config.yaml
d_model: 224
n_kv_head: 2
activation: "swiglu"
norm_place: "pre"
rope_base: 10000.0
parallel_block: false
lr: 0.00681
beta2: 0.95
final_lr_fraction: 0.05
batch_tokens: 65536
Each number is 200 + 30 x the weight over its row's rms, rounded and kept within 0 to 999. Layers, rows and columns count from 0. The size before them is the row's rms in percent of the matrix's.

# layer 5 MLP gate, 576x224, rms 0.22, rows 393-413, columns 0-111
098,144,190,236,215,213,206,166,174,188,226,195,197,130,177,228,305,189,174,253,210,175,171,188,225,151,195,168,212,178,203,233,177,188,216,140,187,182,240,185,200,208,230,213,254,230,219,136,189,232,169,182,225,169,134,158,177,220,138,249,189,192,169,191,212,177,155,191,182,159,192,236,178,182,182,181,225,192,172,176,266,136,182,143,226,141,169,252,217,180,248,231,182,163,203,137,203,213,192,180,195,227,199,254,187,209,220,191,154,175,251,196,196
098,241,242,237,196,193,169,174,220,190,196,155,203,164,196,239,226,139,253,206,179,221,192,183,228,183,231,177,211,220,154,169,180,161,204,215,194,224,222,224,207,161,244,249,198,177,198,197,229,236,201,241,261,196,184,208,157,190,206,182,186,145,201,142,194,176,229,190,191,243,250,211,203,171,225,240,183,184,159,228,176,182,224,213,154,243,162,212,149,156,207,239,191,203,187,180,177,279,144,178,166,232,199,181,208,224,197,164,198,207,227,188,222
101,211,207,198,179,198,156,219,207,215,255,213,224,193,196,209,176,232,223,207,158,185,189,176,142,196,232,283,189,203,190,219,213,178,169,183,188,193,199,164,195,180,203,166,243,176,232,214,204,219,178,236,234,227,194,248,179,150,188,216,248,183,223,135,215,234,170,214,176,196,222,178,231,207,173,189,169,238,165,215,236,221,184,226,217,217,175,254,163,205,236,226,174,234,153,228,218,177,181,191,210,207,233,218,195,155,242,203,206,251,299,186,256
099,151,160,181,197,160,212,170,212,190,201,197,202,233,134,156,255,183,171,139,224,215,185,191,192,178,196,181,186,208,166,157,199,187,163,158,220,200,199,179,216,173,157,208,231,282,179,130,233,188,164,250,175,195,167,184,180,198,180,222,170,187,228,203,183,227,211,169,228,148,197,173,175,205,169,162,207,217,199,173,189,173,156,173,222,242,193,153,217,225,178,198,222,196,214,270,172,195,183,161,205,173,228,249,197,173,215,228,163,247,222,181,181
101,270,158,191,143,192,201,188,251,199,186,170,192,172,159,213,182,168,221,201,150,220,231,186,196,168,188,204,181,201,253,191,224,188,128,196,144,162,223,183,232,180,216,212,174,188,180,223,209,246,265,180,184,218,202,222,248,173,185,182,174,166,214,257,179,242,178,265,216,195,232,199,206,197,209,197,160,215,171,234,218,217,153,257,190,229,202,163,222,162,161,225,152,147,153,181,232,155,222,222,188,274,206,186,246,234,222,181,167,197,224,213,203
101,191,215,212,160,120,198,246,184,194,168,204,224,178,180,121,185,238,192,141,172,169,187,186,208,266,200,210,166,164,225,175,254,248,185,193,176,221,226,157,210,172,192,169,182,202,237,193,221,178,180,232,208,230,202,194,205,208,159,230,220,230,191,242,218,226,221,117,198,183,263,202,124,190,187,213,156,229,189,158,189,185,220,176,151,163,140,209,233,217,178,200,196,204,169,235,220,195,152,265,244,244,175,189,195,162,155,200,211,203,209,186,199
104,186,237,177,165,238,206,256,159,224,217,213,209,191,173,221,209,177,224,249,207,175,206,140,214,155,181,237,201,236,206,149,213,248,293,215,172,260,194,205,204,184,223,175,181,177,226,191,235,163,151,182,214,209,188,226,202,150,197,191,191,175,248,248,197,107,194,251,190,265,255,214,174,194,216,170,237,253,188,183,193,234,215,206,208,205,180,187,259,185,145,217,199,170,199,202,191,162,200,178,219,200,225,178,216,221,220,188,135,143,211,170,191
099,216,189,192,270,253,192,175,169,148,177,194,240,272,212,211,194,213,236,210,170,186,212,207,232,158,194,228,221,256,216,104,221,288,260,206,175,212,248,196,199,210,192,205,204,236,138,167,202,204,192,216,203,216,231,205,183,167,249,158,190,243,209,199,188,204,230,166,193,192,187,205,206,196,202,175,210,261,214,214,239,188,162,196,158,222,267,195,177,173,205,271,178,180,174,200,207,207,239,247,200,206,172,190,147,192,229,178,150,182,221,207,268
099,225,208,238,211,216,196,204,204,170,184,249,199,232,191,195,223,165,178,174,232,200,195,241,202,194,215,192,201,137,203,220,217,207,222,255,236,154,244,210,234,120,161,207,196,230,236,206,146,131,195,149,199,212,236,208,213,215,167,140,199,168,195,199,228,191,200,170,220,187,179,205,215,171,186,215,184,189,173,181,193,208,179,204,205,199,178,219,246,248,213,177,204,200,150,151,179,195,207,244,211,153,201,173,201,190,167,186,209,170,184,236,176
099,168,210,233,209,154,178,272,191,219,229,206,246,270,171,154,207,243,235,240,186,204,177,184,195,189,222,212,237,221,237,249,258,215,167,178,144,244,160,199,191,225,229,193,244,247,194,179,246,197,186,201,245,203,231,222,246,239,189,185,211,119,192,196,231,163,214,199,251,205,178,184,225,219,198,190,243,201,184,168,237,192,215,263,166,178,193,177,173,184,225,210,210,211,178,201,139,212,254,173,258,207,194,225,182,202,213,230,226,216,187,225,210
096,220,173,244,228,155,195,232,162,204,208,234,157,171,157,177,235,209,225,275,282,187,196,208,157,163,184,200,185,212,153,183,257,200,237,186,183,220,203,240,172,210,230,182,169,216,238,160,178,213,164,196,144,240,200,131,271,213,242,212,215,194,193,179,209,179,168,215,153,145,219,184,189,223,254,241,198,200,230,216,227,216,136,187,207,203,217,182,180,172,170,198,203,236,187,174,148,236,202,160,172,177,190,223,203,208,235,180,235,192,192,212,218
106,252,255,203,142,168,202,160,165,173,181,211,161,235,209,176,178,156,208,193,251,219,203,220,212,210,260,272,234,172,220,205,211,193,198,218,214,195,199,184,233,191,193,220,162,226,151,224,206,193,216,205,187,178,220,195,203,190,149,241,216,141,256,133,250,169,229,170,168,181,194,151,219,167,205,186,222,164,223,194,165,238,209,215,257,211,208,230,210,199,221,234,197,181,174,207,135,211,170,235,177,170,199,236,215,150,103,157,221,180,157,232,219
097,158,201,178,213,199,233,176,223,221,185,153,262,211,223,212,227,223,142,274,135,230,203,233,182,209,188,210,175,221,211,173,226,181,169,189,203,231,216,224,183,203,234,208,262,213,194,183,208,202,235,227,171,206,250,234,228,215,120,177,211,238,175,213,248,227,172,157,232,180,173,202,185,201,254,247,164,183,215,159,165,176,198,170,206,210,193,206,209,217,182,239,217,152,211,230,211,194,161,200,157,212,215,226,177,161,212,214,168,246,281,167,186
096,214,172,161,171,179,239,256,150,165,181,166,187,225,175,245,199,288,163,220,199,228,203,199,211,217,216,223,231,162,168,255,169,196,176,191,207,177,284,203,158,171,237,228,205,156,211,156,168,254,177,208,210,212,230,230,235,236,229,189,198,150,170,265,153,154,239,235,230,174,196,189,218,192,154,133,218,217,158,232,212,217,231,228,218,216,162,177,155,161,176,254,201,184,199,249,154,206,200,211,212,213,181,155,220,168,213,217,188,209,189,227,211
095,247,226,195,149,215,210,226,154,194,190,269,209,176,197,132,252,228,254,199,202,181,165,244,194,189,199,162,175,157,214,172,221,185,206,190,179,169,269,237,176,210,193,249,191,190,179,214,224,163,209,157,220,207,201,241,219,189,140,198,149,222,224,219,182,159,154,230,196,196,195,157,164,205,200,175,154,256,174,212,192,142,224,234,249,221,161,259,186,183,168,216,153,199,204,220,216,196,198,206,225,236,197,189,220,206,238,128,135,228,212,216,187
102,194,221,233,200,167,205,193,227,227,246,123,207,172,212,217,196,239,182,215,198,190,204,209,226,143,178,151,182,209,232,195,222,163,180,158,213,199,204,195,195,227,197,204,212,175,293,217,195,200,202,201,182,180,186,269,187,160,180,207,223,170,197,248,187,238,130,242,179,180,194,177,198,149,187,233,205,182,181,137,208,157,167,193,189,200,152,173,193,219,198,216,161,203,165,218,209,267,141,224,200,153,221,237,239,194,145,175,212,210,253,218,212
099,194,220,189,208,177,156,139,214,216,243,157,251,176,259,148,214,180,188,169,195,222,195,227,163,186,167,233,162,169,173,197,221,194,224,190,160,190,229,207,155,235,153,187,176,247,224,165,203,197,201,194,231,187,225,234,203,196,208,221,234,242,168,181,250,220,195,216,237,239,185,189,216,175,172,172,201,210,223,168,225,152,161,168,227,236,164,193,196,206,185,187,208,222,233,245,179,168,193,214,203,158,200,219,190,153,180,214,167,203,259,199,160
093,218,177,108,194,173,177,190,214,221,202,177,205,167,207,213,213,254,284,258,246,217,234,154,178,213,215,190,216,233,197,166,167,212,206,200,210,241,219,183,238,156,212,221,211,197,186,196,238,246,201,241,221,174,154,237,185,199,209,261,198,263,222,167,155,195,184,187,186,165,191,175,175,148,191,247,201,204,171,221,151,224,184,216,214,224,236,176,245,197,181,199,177,259,172,180,229,151,212,231,178,211,223,182,163,210,205,180,234,170,238,223,227
099,214,219,200,198,176,180,221,194,208,192,175,219,217,250,206,235,230,157,244,225,117,258,173,204,209,180,176,205,141,159,188,219,158,199,205,216,172,217,193,271,169,198,160,213,181,197,184,227,191,130,236,168,151,230,204,193,205,196,213,268,174,130,216,164,221,182,211,208,242,231,172,212,242,255,204,157,250,240,204,195,197,245,193,199,237,167,207,206,160,167,245,222,182,242,198,170,216,214,195,271,177,226,174,210,175,223,173,274,177,209,176,230
100,181,220,194,200,204,179,206,174,199,179,208,205,203,206,252,169,216,206,155,260,211,176,192,231,212,184,222,218,230,207,151,232,150,201,196,269,235,250,197,166,214,222,150,170,261,283,152,217,204,181,212,202,234,194,234,228,209,173,205,142,198,192,243,205,177,244,226,209,197,227,216,205,253,222,200,199,203,194,200,179,228,266,218,194,210,196,184,166,265,202,199,165,217,176,162,210,150,191,204,266,139,191,220,206,157,227,209,236,249,237,175,201
098,179,138,196,187,186,229,217,259,271,192,211,185,217,187,160,194,188,197,204,172,228,249,220,243,215,227,227,177,187,203,200,206,205,276,193,223,155,145,201,238,218,217,191,209,189,215,223,178,242,228,229,112,214,176,194,189,138,222,163,214,140,225,198,186,196,161,203,170,193,216,208,192,236,182,227,169,115,203,165,188,189,166,193,211,176,179,197,171,193,218,192,179,162,177,243,194,121,243,261,200,215,169,195,194,153,215,203,209,232,207,179,221
# layer 5 MLP up, 576x224, rms 0.227, rows 393-413, columns 0-111
099,195,236,129,213,165,170,244,229,214,258,207,208,175,209,190,265,210,184,165,177,190,208,169,230,206,199,139,186,194,201,215,173,214,209,221,157,237,209,175,222,172,166,183,176,185,166,196,170,199,203,218,159,180,144,177,198,212,162,149,153,191,174,210,185,273,214,223,245,178,179,193,170,210,242,197,225,180,241,212,157,159,173,208,243,183,174,227,225,224,229,225,241,187,197,259,179,239,266,209,196,216,262,189,217,218,165,187,204,158,191,214,242
097,169,147,165,214,227,228,253,218,228,170,198,207,214,217,151,211,208,106,153,261,149,171,217,188,189,222,227,209,140,233,201,180,180,175,150,184,192,143,211,179,183,145,174,199,198,221,196,173,220,167,218,204,212,248,226,240,194,241,183,165,238,199,257,154,179,169,254,260,202,209,203,157,252,196,201,234,220,250,213,201,272,207,174,191,138,163,225,227,208,220,221,187,260,201,223,225,209,231,243,183,170,224,189,234,205,209,181,194,208,201,204,166
100,201,201,163,228,188,205,200,190,214,189,272,216,233,202,191,165,189,142,150,203,224,160,206,201,191,143,178,184,212,195,196,222,235,169,178,198,207,196,153,213,164,230,205,183,207,184,174,188,131,188,209,167,220,237,169,196,239,250,204,283,190,208,165,200,250,239,234,192,181,242,177,209,220,173,162,178,205,151,185,240,164,168,147,208,180,182,182,208,189,193,197,187,235,174,186,218,194,208,218,218,218,180,182,217,189,144,218,164,231,197,278,253
085,207,174,212,191,226,227,179,174,201,172,252,194,194,211,250,306,162,190,172,216,217,196,230,179,199,222,154,179,149,185,167,235,142,224,249,210,226,223,207,193,236,215,217,253,250,225,198,205,241,196,195,220,251,205,206,236,155,176,211,177,203,180,187,182,216,188,172,210,162,176,228,198,215,177,194,223,225,240,200,195,187,208,169,182,188,213,189,261,245,185,178,233,200,261,197,259,251,181,212,178,165,223,183,198,197,165,213,198,172,187,242,224
100,238,234,204,179,145,228,174,170,176,156,220,194,180,158,173,174,220,235,230,208,179,210,175,226,174,138,178,204,176,238,228,178,230,121,203,207,135,142,189,210,225,150,207,188,183,263,217,182,192,171,206,158,212,239,233,189,201,237,155,209,189,206,183,195,180,153,123,203,249,201,244,290,240,186,193,198,198,178,221,184,211,182,241,258,202,260,200,224,196,215,195,189,194,202,196,168,132,210,199,151,215,200,208,231,154,198,185,242,153,166,231,215
107,207,270,218,187,230,234,141,218,215,143,179,208,234,205,220,217,237,221,193,182,210,210,191,208,209,209,244,209,188,223,196,232,144,193,206,122,222,214,223,202,201,189,182,196,263,152,191,163,171,156,214,191,223,207,216,225,171,181,185,207,229,150,136,188,133,147,221,206,194,196,227,258,220,209,199,170,160,170,160,154,250,177,182,202,150,200,224,164,209,174,220,162,237,194,198,206,216,285,204,178,180,173,220,155,230,244,168,205,190,218,201,228
103,165,160,177,230,169,238,219,201,150,265,272,222,182,264,181,222,179,183,175,266,236,206,221,154,244,191,198,193,241,194,247,194,212,214,142,242,208,189,212,225,171,231,212,210,194,280,175,167,156,253,218,168,235,188,191,207,125,208,210,221,238,221,189,213,258,201,202,182,203,236,179,204,172,190,224,177,147,228,207,186,200,196,243,221,192,232,220,169,233,185,172,187,172,195,215,183,173,217,230,245,214,213,227,178,174,184,199,187,208,185,162,178
095,173,165,187,225,180,169,203,291,155,244,247,176,202,155,199,196,197,179,178,220,196,164,282,138,252,197,211,222,230,220,243,178,210,116,248,130,150,248,195,237,169,169,184,188,175,242,238,215,171,221,133,197,191,207,207,190,153,187,216,196,212,248,162,175,157,189,188,227,230,195,216,208,246,176,172,251,191,221,215,196,185,191,184,229,169,162,187,155,206,189,186,179,230,199,132,204,200,196,192,266,200,174,213,236,202,205,185,136,184,218,152,185
097,212,242,232,205,237,155,181,224,177,181,235,217,201,204,183,228,172,197,138,261,190,198,186,232,199,216,235,199,171,151,213,153,174,195,213,209,224,222,197,174,185,167,241,191,218,162,204,170,198,182,215,228,195,182,195,197,189,239,229,215,204,191,241,201,186,212,211,180,195,194,187,197,190,210,219,205,216,207,182,141,233,216,166,190,212,167,226,218,207,201,222,212,178,241,182,177,232,201,231,205,178,192,168,138,179,177,156,159,206,171,170,113
099,203,195,252,213,193,213,197,205,161,256,207,152,221,191,249,213,191,211,196,171,209,224,228,169,210,202,145,233,203,156,170,164,169,194,235,243,196,227,245,180,218,210,239,186,252,197,231,173,201,232,201,159,202,157,203,226,141,208,179,181,267,184,158,184,155,189,184,202,213,198,234,239,177,242,242,229,193,165,229,167,180,222,196,209,159,168,213,191,213,194,181,146,223,229,232,198,206,263,163,222,218,203,181,175,146,185,227,165,185,179,230,231
104,200,212,222,196,231,206,191,208,209,210,223,172,249,168,183,223,185,245,179,195,236,207,156,169,172,202,168,241,253,180,208,189,211,222,203,194,241,174,183,180,183,203,202,189,194,192,190,212,187,160,244,170,251,182,265,172,211,198,227,169,142,174,212,163,209,236,178,189,192,226,208,140,252,238,226,188,217,219,233,166,188,207,171,172,147,238,162,211,203,232,148,218,236,208,221,178,247,188,227,230,226,174,192,209,205,214,234,179,247,182,216,213
105,164,185,147,144,206,198,223,258,221,203,179,236,198,246,223,145,248,161,285,206,164,243,201,191,156,201,245,223,246,163,190,253,191,222,241,191,216,203,210,229,167,241,190,219,210,173,237,260,195,186,213,204,197,127,217,182,205,155,202,203,245,187,219,224,187,251,185,181,180,203,179,189,206,195,178,231,210,218,156,182,203,261,161,226,175,172,202,212,170,234,137,229,216,231,180,212,150,218,207,163,254,199,209,168,221,239,228,198,210,158,171,222
095,121,235,213,175,195,204,206,192,169,143,262,171,191,169,187,183,243,207,218,191,210,181,124,207,241,202,249,207,185,183,262,222,197,243,118,168,191,212,174,238,182,249,203,226,221,215,206,204,209,215,200,158,250,206,165,257,184,196,242,193,212,229,162,187,164,154,203,205,278,167,208,184,250,230,135,236,161,185,248,159,200,207,169,254,228,179,243,211,185,199,207,213,219,188,210,188,186,190,190,233,208,203,199,188,177,173,186,223,160,165,167,205
102,220,186,223,174,248,170,253,217,210,191,180,204,154,254,240,206,160,249,207,210,189,178,174,187,236,203,216,164,243,175,206,241,233,136,184,180,245,129,169,203,205,251,194,214,207,207,280,172,170,257,119,201,219,215,235,156,190,127,203,197,201,207,143,188,177,218,256,190,193,175,205,250,225,247,229,184,179,234,173,188,215,237,195,169,183,207,209,195,187,196,201,179,204,166,215,223,205,241,212,222,185,205,188,219,190,192,221,217,212,193,211,214
097,195,181,232,173,195,161,171,179,243,170,175,190,184,191,171,228,120,254,150,155,183,191,211,246,190,223,207,231,229,142,195,189,219,184,183,133,190,233,220,173,208,193,200,164,216,205,164,223,160,179,195,228,188,236,190,254,169,269,242,198,147,183,180,171,139,179,260,191,218,185,167,236,184,201,222,208,166,184,266,163,187,217,170,179,178,157,218,198,224,199,170,222,199,208,216,242,218,218,176,161,216,109,201,221,199,214,199,153,218,229,194,185
097,227,211,214,219,195,211,160,198,212,206,144,109,229,154,223,174,273,176,198,201,197,154,198,214,189,230,177,204,214,174,185,230,138,202,220,169,233,220,210,208,190,232,184,152,211,182,209,205,255,144,254,212,156,186,204,197,180,202,244,184,155,198,200,181,169,168,220,215,203,198,230,217,239,199,183,169,225,213,226,188,199,172,161,193,212,244,207,194,167,170,258,210,246,180,210,169,202,196,255,162,205,209,184,190,259,216,203,210,225,230,158,216
094,145,210,213,194,191,176,167,221,191,181,306,205,212,195,183,206,180,237,216,225,203,196,182,172,230,189,233,207,181,298,213,205,185,259,185,143,192,195,202,183,215,163,221,216,199,156,199,206,158,232,248,251,163,243,248,201,161,201,206,232,207,141,203,210,233,161,169,233,157,207,223,234,193,172,221,146,229,190,221,181,210,238,186,185,175,208,235,177,149,193,180,244,219,210,219,196,198,175,233,156,200,189,216,236,220,218,176,191,210,193,217,221
095,203,140,171,194,182,170,182,203,161,258,236,225,221,206,309,197,187,200,190,217,235,215,236,179,188,213,171,189,214,210,195,244,185,180,277,210,194,176,188,141,178,237,178,207,207,161,211,213,250,176,227,165,186,159,187,196,200,241,163,177,170,181,219,174,222,254,236,213,192,200,191,136,197,212,234,182,167,171,197,160,205,165,214,198,162,238,207,187,203,222,209,203,188,159,208,150,174,228,192,211,164,225,197,196,196,243,196,210,197,198,217,182
098,200,200,239,220,267,205,172,234,217,170,198,235,220,202,232,278,220,214,213,183,254,226,188,173,178,250,195,204,204,179,151,210,176,254,183,220,227,165,199,251,185,217,163,224,226,203,207,194,209,237,212,188,146,242,182,174,169,209,207,209,97,167,167,174,224,139,170,188,158,207,243,182,171,191,191,195,228,184,208,203,167,232,202,230,186,221,128,160,181,181,230,223,194,182,243,164,191,225,233,204,235,238,222,190,199,218,203,226,197,207,197,159
101,206,176,211,245,193,212,203,207,269,189,149,237,252,213,182,199,249,183,211,188,142,171,213,177,209,230,182,199,178,158,193,202,214,156,230,180,107,172,194,210,236,229,276,156,238,191,209,185,236,178,181,172,167,143,255,202,213,236,172,237,205,232,216,200,191,206,213,197,144,213,174,201,190,132,173,204,142,175,162,169,191,180,214,197,201,235,195,165,223,233,236,193,174,216,238,165,244,162,215,218,193,171,193,214,215,150,253,196,209,234,154,208
094,178,162,244,179,207,174,242,225,217,155,248,252,260,210,190,212,222,187,179,183,216,238,216,198,206,186,149,210,200,219,191,207,165,192,226,191,212,190,214,198,278,244,117,191,202,188,216,160,191,216,153,238,221,193,185,174,190,240,176,229,178,195,170,191,247,183,238,139,187,190,204,172,147,173,238,213,167,234,216,227,215,216,178,177,218,146,176,166,203,185,241,205,156,190,187,182,232,207,197,199,141,174,206,189,147,127,187,234,207,150,188,163
# layer 5 MLP down (transposed), 576x224, rms 0.172, rows 393-413, columns 0-111
097,189,205,209,210,202,196,207,219,199,182,207,251,210,191,197,201,222,191,228,189,230,204,188,225,236,219,191,230,189,183,249,233,216,214,259,210,161,205,119,187,179,196,192,196,211,219,182,241,216,190,202,218,204,160,164,146,245,254,185,194,125,212,170,156,152,197,178,158,201,220,198,148,212,159,217,176,175,209,229,189,236,252,208,219,226,247,244,185,217,175,228,170,217,233,221,183,163,192,194,208,221,266,201,237,136,239,152,235,181,188,167,174
100,183,195,197,209,187,145,214,200,206,186,213,221,278,181,210,174,222,211,165,248,221,193,216,198,249,157,198,171,176,193,227,230,222,215,203,194,208,151,191,171,210,192,204,210,154,174,209,197,202,185,202,172,217,225,175,184,235,212,213,187,199,192,253,160,174,205,215,206,215,188,227,235,228,205,175,235,187,190,229,223,228,206,204,181,225,176,121,203,219,209,226,214,210,152,257,172,186,261,199,101,183,207,189,213,187,242,194,204,199,189,249,220
098,214,217,236,214,227,242,180,195,232,223,152,164,176,245,178,190,200,184,201,224,210,246,202,213,183,185,183,233,160,212,242,215,165,170,221,203,205,208,154,203,188,216,202,212,205,215,169,176,207,159,200,238,287,195,214,238,202,216,148,184,222,201,230,206,161,216,168,193,202,217,178,212,165,233,243,166,158,129,226,208,217,165,236,211,192,193,174,199,188,173,279,185,193,186,183,237,190,182,210,197,254,201,215,149,170,147,203,197,212,148,187,227
102,212,190,175,212,225,180,169,219,267,195,194,176,170,186,244,193,150,237,215,165,173,138,192,188,205,184,220,219,211,237,207,237,195,242,194,232,190,246,214,221,198,211,199,200,196,196,236,164,215,177,226,197,283,175,227,211,136,229,178,221,258,150,246,224,189,162,225,236,150,233,177,192,179,164,252,243,217,257,244,250,178,233,186,172,196,225,201,208,183,212,214,200,171,194,193,179,202,241,223,194,163,178,214,199,173,238,213,199,183,234,184,161
100,208,192,192,185,219,219,200,173,261,164,222,207,259,212,188,215,241,216,234,241,193,155,212,236,193,170,228,218,226,219,173,145,168,203,139,225,182,131,220,158,229,216,168,196,222,217,211,228,198,201,222,248,142,194,195,191,243,156,179,196,240,142,214,207,175,209,190,185,199,181,160,188,213,189,233,225,174,212,183,173,237,179,175,236,243,202,191,208,231,198,202,246,236,259,240,199,209,213,220,173,206,248,176,217,229,249,192,163,183,199,229,215
101,174,248,202,222,210,170,244,191,187,166,235,159,215,207,168,220,209,176,177,225,210,220,134,205,158,165,138,184,218,142,167,237,209,208,203,194,219,193,195,139,174,189,214,234,211,194,182,171,165,191,180,229,265,172,204,232,153,235,221,223,279,216,226,189,202,188,188,221,223,217,203,204,220,154,204,190,182,202,193,181,186,212,197,193,164,189,230,229,208,178,175,191,204,158,167,181,194,286,156,211,170,213,215,167,251,293,161,229,165,222,227,202
098,197,149,187,237,182,207,223,224,206,235,193,193,186,236,211,273,220,198,195,225,233,137,209,168,137,179,160,164,221,232,204,125,171,171,227,207,159,192,206,230,133,251,187,261,232,176,167,157,149,181,154,148,174,200,174,216,207,239,182,174,197,140,210,210,228,137,204,180,220,184,157,189,171,240,200,174,205,202,192,178,194,187,221,213,182,224,194,191,177,212,205,247,169,216,232,158,191,173,159,226,196,187,246,174,200,195,253,220,164,225,211,169
103,225,229,259,187,234,215,148,239,211,139,172,253,172,187,159,231,202,128,246,185,198,170,203,147,179,156,187,186,197,193,184,220,236,152,208,180,96,134,227,200,174,226,225,203,199,212,146,182,134,208,178,218,237,196,234,155,210,203,244,194,175,189,179,171,192,218,217,192,239,193,211,182,180,217,184,198,166,195,214,135,150,210,158,216,203,218,225,175,206,239,216,158,233,224,201,190,250,220,163,222,210,214,168,183,187,158,171,232,235,180,203,148
097,249,207,210,211,210,216,221,191,207,223,155,158,199,186,188,191,177,166,198,180,202,188,226,235,200,213,215,191,169,154,219,181,179,161,209,201,192,210,206,186,181,214,236,197,183,221,191,202,161,195,209,180,183,246,213,193,213,159,146,176,162,158,185,172,238,244,209,177,137,171,216,233,271,230,158,202,137,184,215,192,168,221,185,183,244,183,219,204,153,169,190,206,202,156,237,217,204,203,204,236,191,224,221,226,189,196,190,192,173,222,225,185
099,231,198,189,210,236,157,222,139,232,187,238,258,212,172,182,180,166,202,174,206,212,167,226,137,231,212,242,179,200,177,173,202,223,191,164,199,200,204,191,204,171,173,160,198,251,168,228,190,231,166,159,190,194,252,144,268,160,209,228,173,181,242,148,234,193,218,209,189,125,181,190,172,199,176,179,185,197,221,223,195,229,238,180,149,185,215,157,221,168,164,186,227,174,174,189,124,214,196,174,163,169,187,190,168,212,205,178,233,264,200,179,207
098,215,212,209,200,239,153,217,165,182,200,275,196,201,217,239,161,259,205,202,200,230,153,268,200,185,215,218,130,157,224,187,152,209,189,252,240,253,210,201,214,173,200,220,256,228,202,218,206,220,211,187,190,242,187,178,233,249,228,253,222,155,193,213,220,205,192,175,168,166,210,189,178,242,162,204,160,196,197,250,195,232,197,213,159,207,216,238,169,193,181,246,173,158,183,168,156,238,202,197,225,270,185,220,184,208,165,184,184,219,251,223,184
101,141,196,182,151,232,211,209,228,197,233,247,197,201,207,167,237,214,170,199,148,240,180,171,183,218,138,228,144,206,216,208,180,201,200,187,172,208,164,270,185,182,167,196,221,213,190,225,169,171,229,178,203,200,232,264,196,220,207,219,203,258,184,180,241,158,201,149,270,178,213,168,235,195,240,194,215,218,209,206,238,174,181,222,228,203,199,253,155,196,184,193,251,262,197,132,234,219,160,205,154,174,229,220,238,233,244,202,232,192,218,153,197
096,250,204,167,156,221,187,189,175,224,177,192,179,244,210,179,259,198,213,144,158,169,192,196,179,167,141,164,210,206,213,222,198,214,206,200,150,167,242,212,248,209,175,250,216,147,309,189,190,220,221,175,222,141,184,190,187,144,243,167,158,201,193,191,174,167,189,198,189,212,182,171,210,182,236,120,217,194,237,178,208,157,211,220,186,209,228,242,156,195,194,215,252,202,265,235,219,239,187,138,227,198,215,193,231,142,187,201,225,223,159,240,208
102,171,191,191,244,195,183,183,209,245,169,253,213,216,140,175,178,215,219,216,200,189,211,183,174,286,153,251,198,178,210,193,211,178,185,236,182,174,188,172,240,154,131,209,141,177,219,154,184,217,227,175,166,113,182,135,248,160,206,138,217,240,203,190,182,209,183,200,180,221,141,172,177,217,202,231,182,218,193,214,243,178,197,206,189,225,195,205,245,183,209,224,199,206,202,188,228,235,206,205,185,176,189,189,195,167,241,179,182,229,234,208,154
093,202,196,151,175,190,235,251,256,200,225,167,214,212,136,224,188,206,132,235,210,206,192,148,164,200,196,184,224,246,202,228,208,203,168,218,163,193,208,156,189,238,174,218,249,178,200,200,183,241,231,239,166,198,187,216,239,186,197,228,180,236,225,204,211,211,196,152,192,209,173,242,211,195,194,154,228,246,164,164,208,195,218,179,204,205,199,234,220,235,262,215,136,279,177,194,224,232,244,165,218,208,165,234,181,218,185,206,161,199,253,171,157
103,189,206,215,169,129,186,243,182,205,222,224,216,179,186,223,170,195,207,151,213,173,217,217,135,174,179,179,205,198,202,159,193,184,194,178,204,213,232,181,214,215,246,114,170,207,228,205,236,164,196,202,176,203,225,169,171,225,138,165,170,230,219,172,201,242,172,187,259,245,158,232,174,215,211,158,203,154,192,164,147,238,186,129,235,249,218,193,195,209,210,189,200,165,203,155,166,184,220,165,188,213,167,187,215,218,208,209,196,126,221,155,208
095,201,200,189,144,148,175,164,255,244,189,188,161,215,238,152,203,198,211,222,197,195,224,161,178,174,152,206,193,182,210,217,244,172,163,177,217,185,287,236,224,216,204,212,238,228,222,200,195,206,257,193,251,227,232,197,207,260,243,208,263,190,223,186,181,229,166,178,191,158,130,184,173,179,265,193,167,215,224,176,149,197,203,252,198,206,166,232,218,235,178,234,150,221,212,211,236,206,206,230,191,256,193,198,214,177,229,193,197,198,224,229,207
098,189,277,189,209,200,255,192,165,233,160,236,189,188,229,279,191,185,148,177,192,189,181,176,192,209,226,231,178,158,243,193,210,179,171,191,148,228,250,218,219,264,179,192,169,210,189,235,204,185,213,157,180,210,225,182,200,187,141,189,201,220,190,221,206,250,167,169,236,229,157,231,201,254,178,158,205,246,196,157,201,196,241,220,191,208,150,241,236,189,200,228,217,194,187,183,234,231,204,183,244,176,196,199,221,202,215,211,191,269,242,175,184
101,200,187,195,217,192,182,208,192,150,218,233,273,216,176,134,222,243,217,212,202,183,173,207,209,159,202,198,206,155,222,197,239,186,187,165,159,226,192,197,259,192,207,153,203,232,192,177,239,196,188,185,148,158,242,201,187,178,154,166,260,207,211,257,222,227,195,193,204,218,168,145,213,156,199,181,187,174,254,206,184,203,199,226,183,182,226,163,270,232,171,205,211,221,203,164,168,192,213,187,218,222,211,182,238,238,225,156,194,215,157,233,230
099,168,258,239,207,133,210,164,230,158,227,215,172,214,198,237,199,239,228,228,187,178,185,195,183,203,206,233,173,233,214,190,185,200,230,244,141,171,168,233,176,207,266,220,177,212,147,171,225,262,217,205,181,197,165,211,177,194,189,158,261,256,215,171,185,254,139,229,189,182,199,191,232,175,177,205,188,206,194,226,183,237,219,212,167,125,219,227,185,158,238,188,137,297,206,232,168,195,189,240,182,212,230,218,169,216,203,231,146,182,230,174,234
091,201,217,195,221,164,176,199,175,257,228,257,225,164,191,235,178,185,210,240,235,202,161,257,208,173,209,267,139,226,172,182,185,149,182,189,220,219,254,197,238,214,258,166,200,216,238,178,256,204,171,170,134,237,170,170,198,203,168,224,178,205,282,191,208,178,230,193,198,193,225,187,147,237,202,160,168,196,271,216,177,169,212,236,200,266,166,160,261,190,204,181,166,200,184,187,160,177,179,251,169,199,242,191,195,139,146,245,229,192,186,215,236